config.toml
num_hidden_layers = 15
hidden_size = 160
num_attention_heads = 10
num_key_value_heads = 10
head_dim = 32
intermediate_size = 1280
vocab_size = 3179
hidden_act = "tanh_gelu"
norm = "layernorm"
norm_place = "pre"
norm_eps = 1e-05
positions = "learned"
qk_norm = false
attn_scale = 0.177
bias = "all"
tie_word_embeddings = true
parallel_block = false
init = "normal"
init_std_qkv = 0.0418
init_std_o = 0.0
init_std_up = 0.0418
init_std_down = 0.0
optimizer = "adam_variant"
learning_rate = 0.00199
lr_mult_qkv = 0.4
lr_mult_o = 1.59
beta1 = 0.9
lr_head = 0.00562
max_grad_norm = 0.5
warmup_steps = 458
schedule = "wsd"
decay_fraction = 0.63
decay_shape = "linear"
final_lr_fraction = 0.0
batch_tokens = 32768
max_seq_len = 1024
doc_mask = true
train_tokens = 220800000
max_steps = 6739
dataset = "wikipedia_en"
Each number is 500 + 40 x the weight over its row's rms, rounded and kept within 0 to 999. Layers, rows and columns count from 0. Numbers have three digits each. The size before them is the row's rms in percent of the matrix's.

# layer 9 MLP down (transposed), 1280x160, rms 0.0877, rows 568-588, columns 0-159
082:506509569439554529425474545511533542500512526453514556558422510457594477479487484557481485522457515470497571438456554508468446531503485520503568495435452480500410471472518513403494499533469530446476579470469505513467512510545542459561502479552521520563516435464488460558444450472495578476504580484503448486436499556461531522479479518523519535492521485543488505516568495526478554493513524548445434548445412474509591518490490487507528507521435542450543466471517484522572500520483504
117:492521521448507467492540586516470469581505469559554418545495460428508541548553522535504500562501606514495483466573472549498470479507501522541527541451490479433497501506514538478473480443530481510418452592502453559519481532488463519546499419531479459513359495505539530497532504518501473454532515450391509558470475475514521536469499535441504432496420498459584501513510561443447515518479522514481475532500473499525483476418575522475531478458469497486506549504522536541495474525498498
086:395495509533471429448548482464486440521529492488460484553529468469527508549465457519540521548519448461493472515477514477517477453505453490435475518528438517540547602551532513327553498558532440521501522513531460510534506447487517493463529467452552579523463469511480522490503441515496493558480522498569461468515490484517548509570471441516504484567460602519427465591540515453537512570471525470529508511519494504463462510507538469496486519467593480538511493502480496475487471567508526
111:522487501580524495518514462461575464540529468478545457439501460451474482554423447482525419440601493477494463493487462529485581533454463550489513476532506460583529589462500524502509457621458521519506459487508520423469532453514425481565479466534427486504466545486411482524566518471511454551534557457494503481448545485534438495515541521493523545514478466513538556510507501554509455529518544464449553486518488484476453540572556505450447481512570521461487438506517462512500504506480512
084:455523464505478539510466527522451501594438476507532487525526477614490511464515562494441498538538447550540471581576476510476499470455445484527484484465452445515410548542541427504540504548516508477503489525441486507526559491574479495507479446483513490481468511544479471542462529522435510543515520514526552467502429507497468447449425496478545448540509490532426433469538513478501528554525554513511486539465499478512505446568545512481445533496561394523453465474542481600519467456499580
106:463505479585492502489508541454543478463368441397506502434507459475461545450582523516472477536530505566541460442531433527435432531516413491468536487480558523581494496478509465517504410493557459548463497492463484566522507545514568579534515458441473532540458521452514471551470493510502506440456516542505494514535532520491485520456476459520472515506546521514560478527485448496527571559508583493571531527568502508404559474474509491484494475510523498489473452498511517470485490496511545
117:485503443547543521460489518484468493499519441532525469561488526485578509457558492442477521486522514475508481481490580529547462486566457541434467590534557471532513476455493451567490492443522488582501540443536511549491458520485541493477497473488516576473501523550538474488442483527528525514481522435479480537433469636435480476560462491586502601496467494505508434522530473460457431478481462513416446558542543435491512531490467553432463498457492524523497501495508510510480531491533410
096:569561454527545482535467507457421469485494500533515542546472465478534493470475472496506426464551519575529454496541543505448455421478506451464488566562475517548488519462559447479478525452564490477499469541490519555426487478493480548450542536512532475510480433529560483562411532486556467455501506576462493510554483547467487467551508516533421384517580498468428573475543522480512547473472552488519501500506518485456486471497494525528589502477444522537539525456491457487438492480560547
120:527507518449474471558524477499453465478442476498557455451528466414430471514524555474531566569556558484477399477510456576516520463503467533508470447491512507483510485455526558502473510476424439482490475482552486513534478431522524502498511482513481474506511517482502494459467561559426388544548551492543512514475524359509480459543504484523563467522538460532452500463449570501555499463497526498483546515538522469565519506518510503532492537555471479566466543398551527506557535479539466
088:548572467516576478513462505468402455476519493535559463462493490495512527548491496448478523533472540520529497488520577485537535535518496542485515489526528562555474450404524526426494444453489516493471545511512482543485433487511598587480517514494413448505509518485529457483561531425427429524470517500529530503532525463493493450517492514557465555480496483474484532474533469508506553447461418547418547505480629522478551475416516501529502455498495475523476472496470509567500525460432554
084:488516573518484523463501519499462483569497554515512416531459488502480500436476566528451501499472456547522469566503463541498510524419579534420509418499444481560456482451460507559522507515449511493562463541437512446525517436591485527457480486552493576561524471485478508515501472508490473554537538479537538450490427464387524523477453493475520560480532518545442486499538557481500557522522548541465522505495438484483510460525538564511380545493521439485489529506467518428516540465506517
093:512476530521511527445514473489540517524443454455476503445478506516558520515520458507441430500527555590532470517512505487496586514510532425498515464503541493472483514568506508470492504525453512474512475500514527477469461476517478525486609479443488552477457513499501510471540520480415536513469500493545448557390490611523427482499466476504382529532542458444561470415559462492416518460465480472491572528528535466480494512535511575555484449506528517527464548516559491498514553489597463
077:476496428556546539415476538485504516532477452487472536459419506490449472417518527537493447544438477504496533494603461529474518590470426506533470508498477492496493470503495455583530484544503555538509491513505534570613480479484570546500451540560512545499425526495451568537487490579528479478534542479569477414487469481442483488442458467471528454518542468580553445492522519506505515482497481509471559535455514480547509473519444546482476524470507443516448490576539482495504492451503446
082:528541477483531437548525507421500468451508527481508512525463535520506445510491513541572473553548494503505518542453514466479581496453475483492521527532527507502522522484458523277452491472447484496518516534469483507476435510528489544461452508549481499478439446514554493444500450502511499506514537512477488513554532465511529513524488507510487484592522403464516558453496515441448526462494454494523494530574504511437464483445526484602640540480523532520534460516507485493500504499543489
113:418540531512634520454527497482542529438507551466524511548526492519513473478466513466425498552487557438512562486501545498480459551536516473514441521516496506547547499490470499509487441489520500524511500503435497499420488476584560549471506438459473530429506438540516450482486508478466526476526493436487484487544542540465482464500450571558471522448545499575457504458501406428440448560568443486427533492488508527555523564464519485491528550518551531434455501542479494553515553464483454
089:526510541417411523447547479424490504445504527474506491504511550496568505522502541533592493501469534516539496528467519531540429499353504513459540539456481477534472473486520503496499527555476488492654458535502494466628466503500462499481463596469426512575525513495420455457508499531479466495472518513434507533551511464594477479527500496537458484454504521512559481555454497483496579463499443502542504521487547444530495515499468508526489499492511495505468470480531482493558499484482454
101:510454482506493485499526488512529445518468493493507477580551455521579468498483510497550426458501461488475500547486533574499496404477581498506404471516549472459439529510490516530478530421574525499480568549491533484396523507547480487461507463455501562428571514579428523551461506501538516501536464522510505491549461510543490554508451492531520500496534470459524501524435564517496516519468509504595464502425508547455441579522524587541515483465518429536490510542482472481492467440421522
102:514509514513485452425484440502456411465465541516517392461492533430508477489562504561515516509452499503522504518514477519523505455544537494459489514462577518470504470471533509454555491492471494514507486460539510495446529500488551510490513476517518450516482507466545432525511544531477574445495473523527562461502475439550542528499487504531493535488633441473492547522502517504498451508484427503585582543471490542478573477455623461484498527468573442528567415493483489490480606452463510
087:443507461490606558474510505528493462516499458480429502550452475502542528574604440534456509540546486543529491442478447507487519488478566494455420512534529548613439497464578477468542485470510500417526526476511484513453517547522531573537466498542533453485520503530474531525431540486500496435441495432518516530560454504530542537419492514473549478512521477476422540496398532492518516496437429488517485483484476519527542510506518463514482519456499433433510495516469530517573545470540532
085:531467466572469540550533487500607518550471530482474477454489489425513500531530517469515445405470572511469514486515585524439527504516498508492491468505570510466615446487462472441543441552492533472493599453500567552483457598412478502475555493546510520561538540541462536570525459488578510464513480498488470489545411442456513456517555483472521465462489481438496462461481543536490478509472480526466494485425528530506507495521547490472489553495447503460500508471480482559490453510530470
098:571512482516463505414480392489548530504488531558576518504466499532478581522542491522502454545496558424502493546451443525463509512510564541517472417558439481522475521574498518502493464521483523495475457596533516548492486547510450492478521482418412453499458506442542561441480438509544498495534508469475505513499547498515483413512532429450566495502531500532499478530419558556502495527448493510574512432488516514465528495496510443435541451538536550566506480509495443476515459513462534
# layer 9 MLP up, 1280x160, rms 0.0907, rows 569-588, columns 0-159
109:547518472543506529519550497458534454507477468482478431503575531496456507515503449520506572463468517593458532460546559516451501472548475468561581554444488550501515469460447515522473467475460444510508503457427495498455497459517439484450537422515522456555457492460473467530443565469554432529538547555492498458514457452411530471513514445549492475490543452546405448440473558528479582493551544495483565497498474546557553489542503431493498505487480580512525505528462500490498500539553477
096:545446482511497533543437468474537583474533471552556488444482490632485489539545548486522559507494510489511530495431526456580509458504503559493466544522499446491550470465525494488456580452461491466504524460490504520510494524492527511492520546483440459490439519467499487482485509513503530498508560502538552544487540554554489501448494599506478517407561552475569432464513528478490553472578464523471519445540516492492439513526460475493370473441406496459564506527474451451544484522515514
111:524452524535446458519487493498584446482470557496513466523493416574479526502490533543502483492460527502560510532441586490520418583512525475483502499434597484537466518494428475505450550467432491487491481493446490537561538441469484472541541439560521433510449456533508411463483507488511429431501542513466452477496504501549484511481563540489482486508439552543458451493496528551530595503455501496493496465462538561554529505548495544511562517469554477441487555461440493502477581497499542
074:473457517498514463476471444532520517471498495509449504512510475492485436492461582495540527552452551386552524450455525527464483519550463526578479506557506559458522539565506503469427477469480596454526489511500550459477568568435523458503504435472515539450493516468463500490484547489567535406482548463526424529423596519525492517421506540535535521492521449454505428521507518448493494473512570493495514510505546556538552548479514524511428440481456527504568500467475481499566486516445519
104:554437522501485478552580511444535554490497502597474467509484517455526511488528499526470570550475458495432486480496534554554469491534558524514536597569532504476511492445484552481477516503505569458514537564446480462409486495508443495490498469480456475500558493475456516532507495471439553514551504404468566470519534459481504380447482513434529482474522443537516522498441611526503441466539477500408506490461553504503515489534484509476503526561513493567489539446490503533559484456552472
114:497509505497543391520445492476480489513373485496457500558518506513495486498502509475476535484525435541486486538502625508562492451453480514526506500553451517530507502533487477513458539475483529525542619523471514549523463507491457425470498409502462565520522499507485539438509536467482487507472504453508458467541456587549522470515480513553489496502590544508476477554535513493480454433523542524518514428529544539561417509462475479494530410433514408532529550508495480448472510545557541
098:487476541538414513509425574471467436432593497521478458588479484520494530531497520541579475544537506425579482486474508453471453575493529452546485503473593482512491540536457507495536489538540443545493525531559549487531506554450506515473525480472469421505475477532535487553537487507501502493472508456462498507552513488419495429448478470387515551508526456452486473521436517535489492543469457506452487501531495511493445512518473552448525424526518394488535519539440477551477473499514555
113:553507486574521437523532504500524456474432491451453530480528501550494477444475504501482567494502443504548549554432506479478442557465500471499615538566537495505525509448438561531449530453544525572513502475500508506532517437452501549532530453465521585485511527478518489479526619518495509514498496447513431459482410452545545463489443434520533511542467569407524511506523540494536491454514460456468559493506585526538525496465480440485505517439446484461532499461503515465456550463454486
093:462490566452460533508575486450543511486496508492500456509476534440509436508416472547523579520534426452449498437499478466468510525471496501454478468493592475494535521547446521514511523461548507533449514541489469473516550530491437495513552459513486471533384483502490511605488491481514573520479483550480498534531588492418485492483446469542437437502511512514539465533492426415566532449481535485477554467505476545511450512546485582481520567505529469529476500557490442459493592508541480
081:488597522453475532503460499517517517449543553482596400520511501528470518544490581463493464517486463499459525493534522470467537464582463503541491514508511415513499524449502578517480494483546659488504437470521428508508512531432505505467560503525451468482441441493469525467521519527529513536498516506503553483518557529455500510460451593534514510474536538534495473454492517497513561433461460491540428518486537530468572500527492550474469522477447473453493475516489480406491428586495480
089:439490522458491424476537484494495482453431476450464513640514485530503522514501451540477493478502478525479455498565428529557403490530529514490443451572510467529480497476482495534511501484535547530507448423441417512499530453483492513532501454498479482514537491594534511486397511512594476531480491491388497553506539498595501550487477531463474496501453544524460509509588524497477522611497530561520514493438490532493479507516539511494510488497478498494508443458494493520454573539454563
074:524546530478503447495494443481517523453544436524601527530480504434541512540513514529553506452497529463471422520526546501449461538507506526571459460472532483496492558522472479505513435512563445512469493511518490480522560568425482549492476468520479528456434506458452520548462529491514549492483485512468514575497489464479517507457550508511503512554441452509480411488462479529485467456606500563481497513569583487447461470488496531520472476540468480500627515472371489485602484487495459
086:490466491539428525488546489492534478541558523502561483475497460494469516506450528529486539499459554500498491450489462468513515537510471499458460534482490492484554364492511555432512510526540517524440450425555471521517476524475470549549519466512482578538551572609415499472509529518521564469484486504543431600514470518464429516500537436541563557416461464536515500565521524520519566467535515520495517504562516493515546502513484496445351533535505505473500453501471511546496486523503521
115:443526475487509548440584476516531514464438498468496431522534526515465509548408528503498507500474515470501494443536505539522437523484554493494567531475608430470411525508504538540414478524477572464445510456452465514536542533479564480551533450537509557527567470569500436500467495491503561505489472477449520506483540452461521588480502558493504490477535549555412451500451456460488431448546542473485502488450511501548538502544501432414503494482442507536538487557466482488535459535491510
098:497499486541551509501458519476482506480430530509567452486561506483483534615505489513492536527450536520462430495429557531536473535487548460507513461543537461456529506542507444495511447495459480484455563474515525569510547505481501489576483557520466514437409462457529521462487488516468516519456471463539506543549444524507571498546477473491459547543625540497473464520451508385554513436417486506484490506436469511523523467530513491480506541508561423488568481532527459490507459534589448
104:534492506502486450487508480466548541488475482432562440453503500544516512533556496473500562574442580482462542530456374538501499523448502548550502469515517469482587557500495536500456452487533434514494471448513524566485528535488479503467526472417479459548471471492478543529476531544540456490543468520488597484500496520491500431480457491451488451439501502519483485515499472580533435437513505514460536513486595559538505532453477533467505537394469498474465415439468507506596532540524500
104:498450513575490438421560526481504465471528448529458470526549541517513510498491493498526490527470491428540459555501504436483558516471523484498577539488510484576490544528507518527478489476464520481515439446489499535494509465496458483512493488476531523575485496475440535502487556439527488578460573497517545455482596388513499491386496461431529526478557502502497524472451516541545454587557490463510513476469563558569507516533487481475520447486417366501482520461496490474541544516449494
093:532400584540464497530506496486551526547428555549540521515502481500559452455501469534459502559529502491514443472471442513524508493561517455478554497497446472404507493575512538481492528551464558516525497533548484454477447432403446492567459539543499509510549536473509473545575486447498502471514529474455523542512519404523397477545483478499507493478565483449498585562511498515466485588512499434505558525475511518503436523420451455496532536495490447477468491517484501466504516551525450
092:491534577481556390462463492498581436505501482542506517548541559559511487520581563486496487533529457510527449543424534491578398502493542502543426465510507501483443537510482520510413558491497494532497432510478491501472518497419450476490524508544489502507542471445484400465454518482495508519493496448498472469550534468509534524476487564536458484531567473504497411473491515589482482437543554531486521470555500534509433511454509484497558468491538490511462544581443533528535539427496503
100:574487459490525436497447518505568524496460520468449489514519496524473503488560503505444508516416478535522533572480569539452482494474438550525534424512574529508433498466464460500430571537536547463439467454510516574530498478468481509539526538638473484560451499510505489472532550506505615514451433488497501376473542568522503550452536414540494498504517511537518493521499483518517455536500485451560565478472476496509491489477458438496460493458476532498516517515494511482565553463496464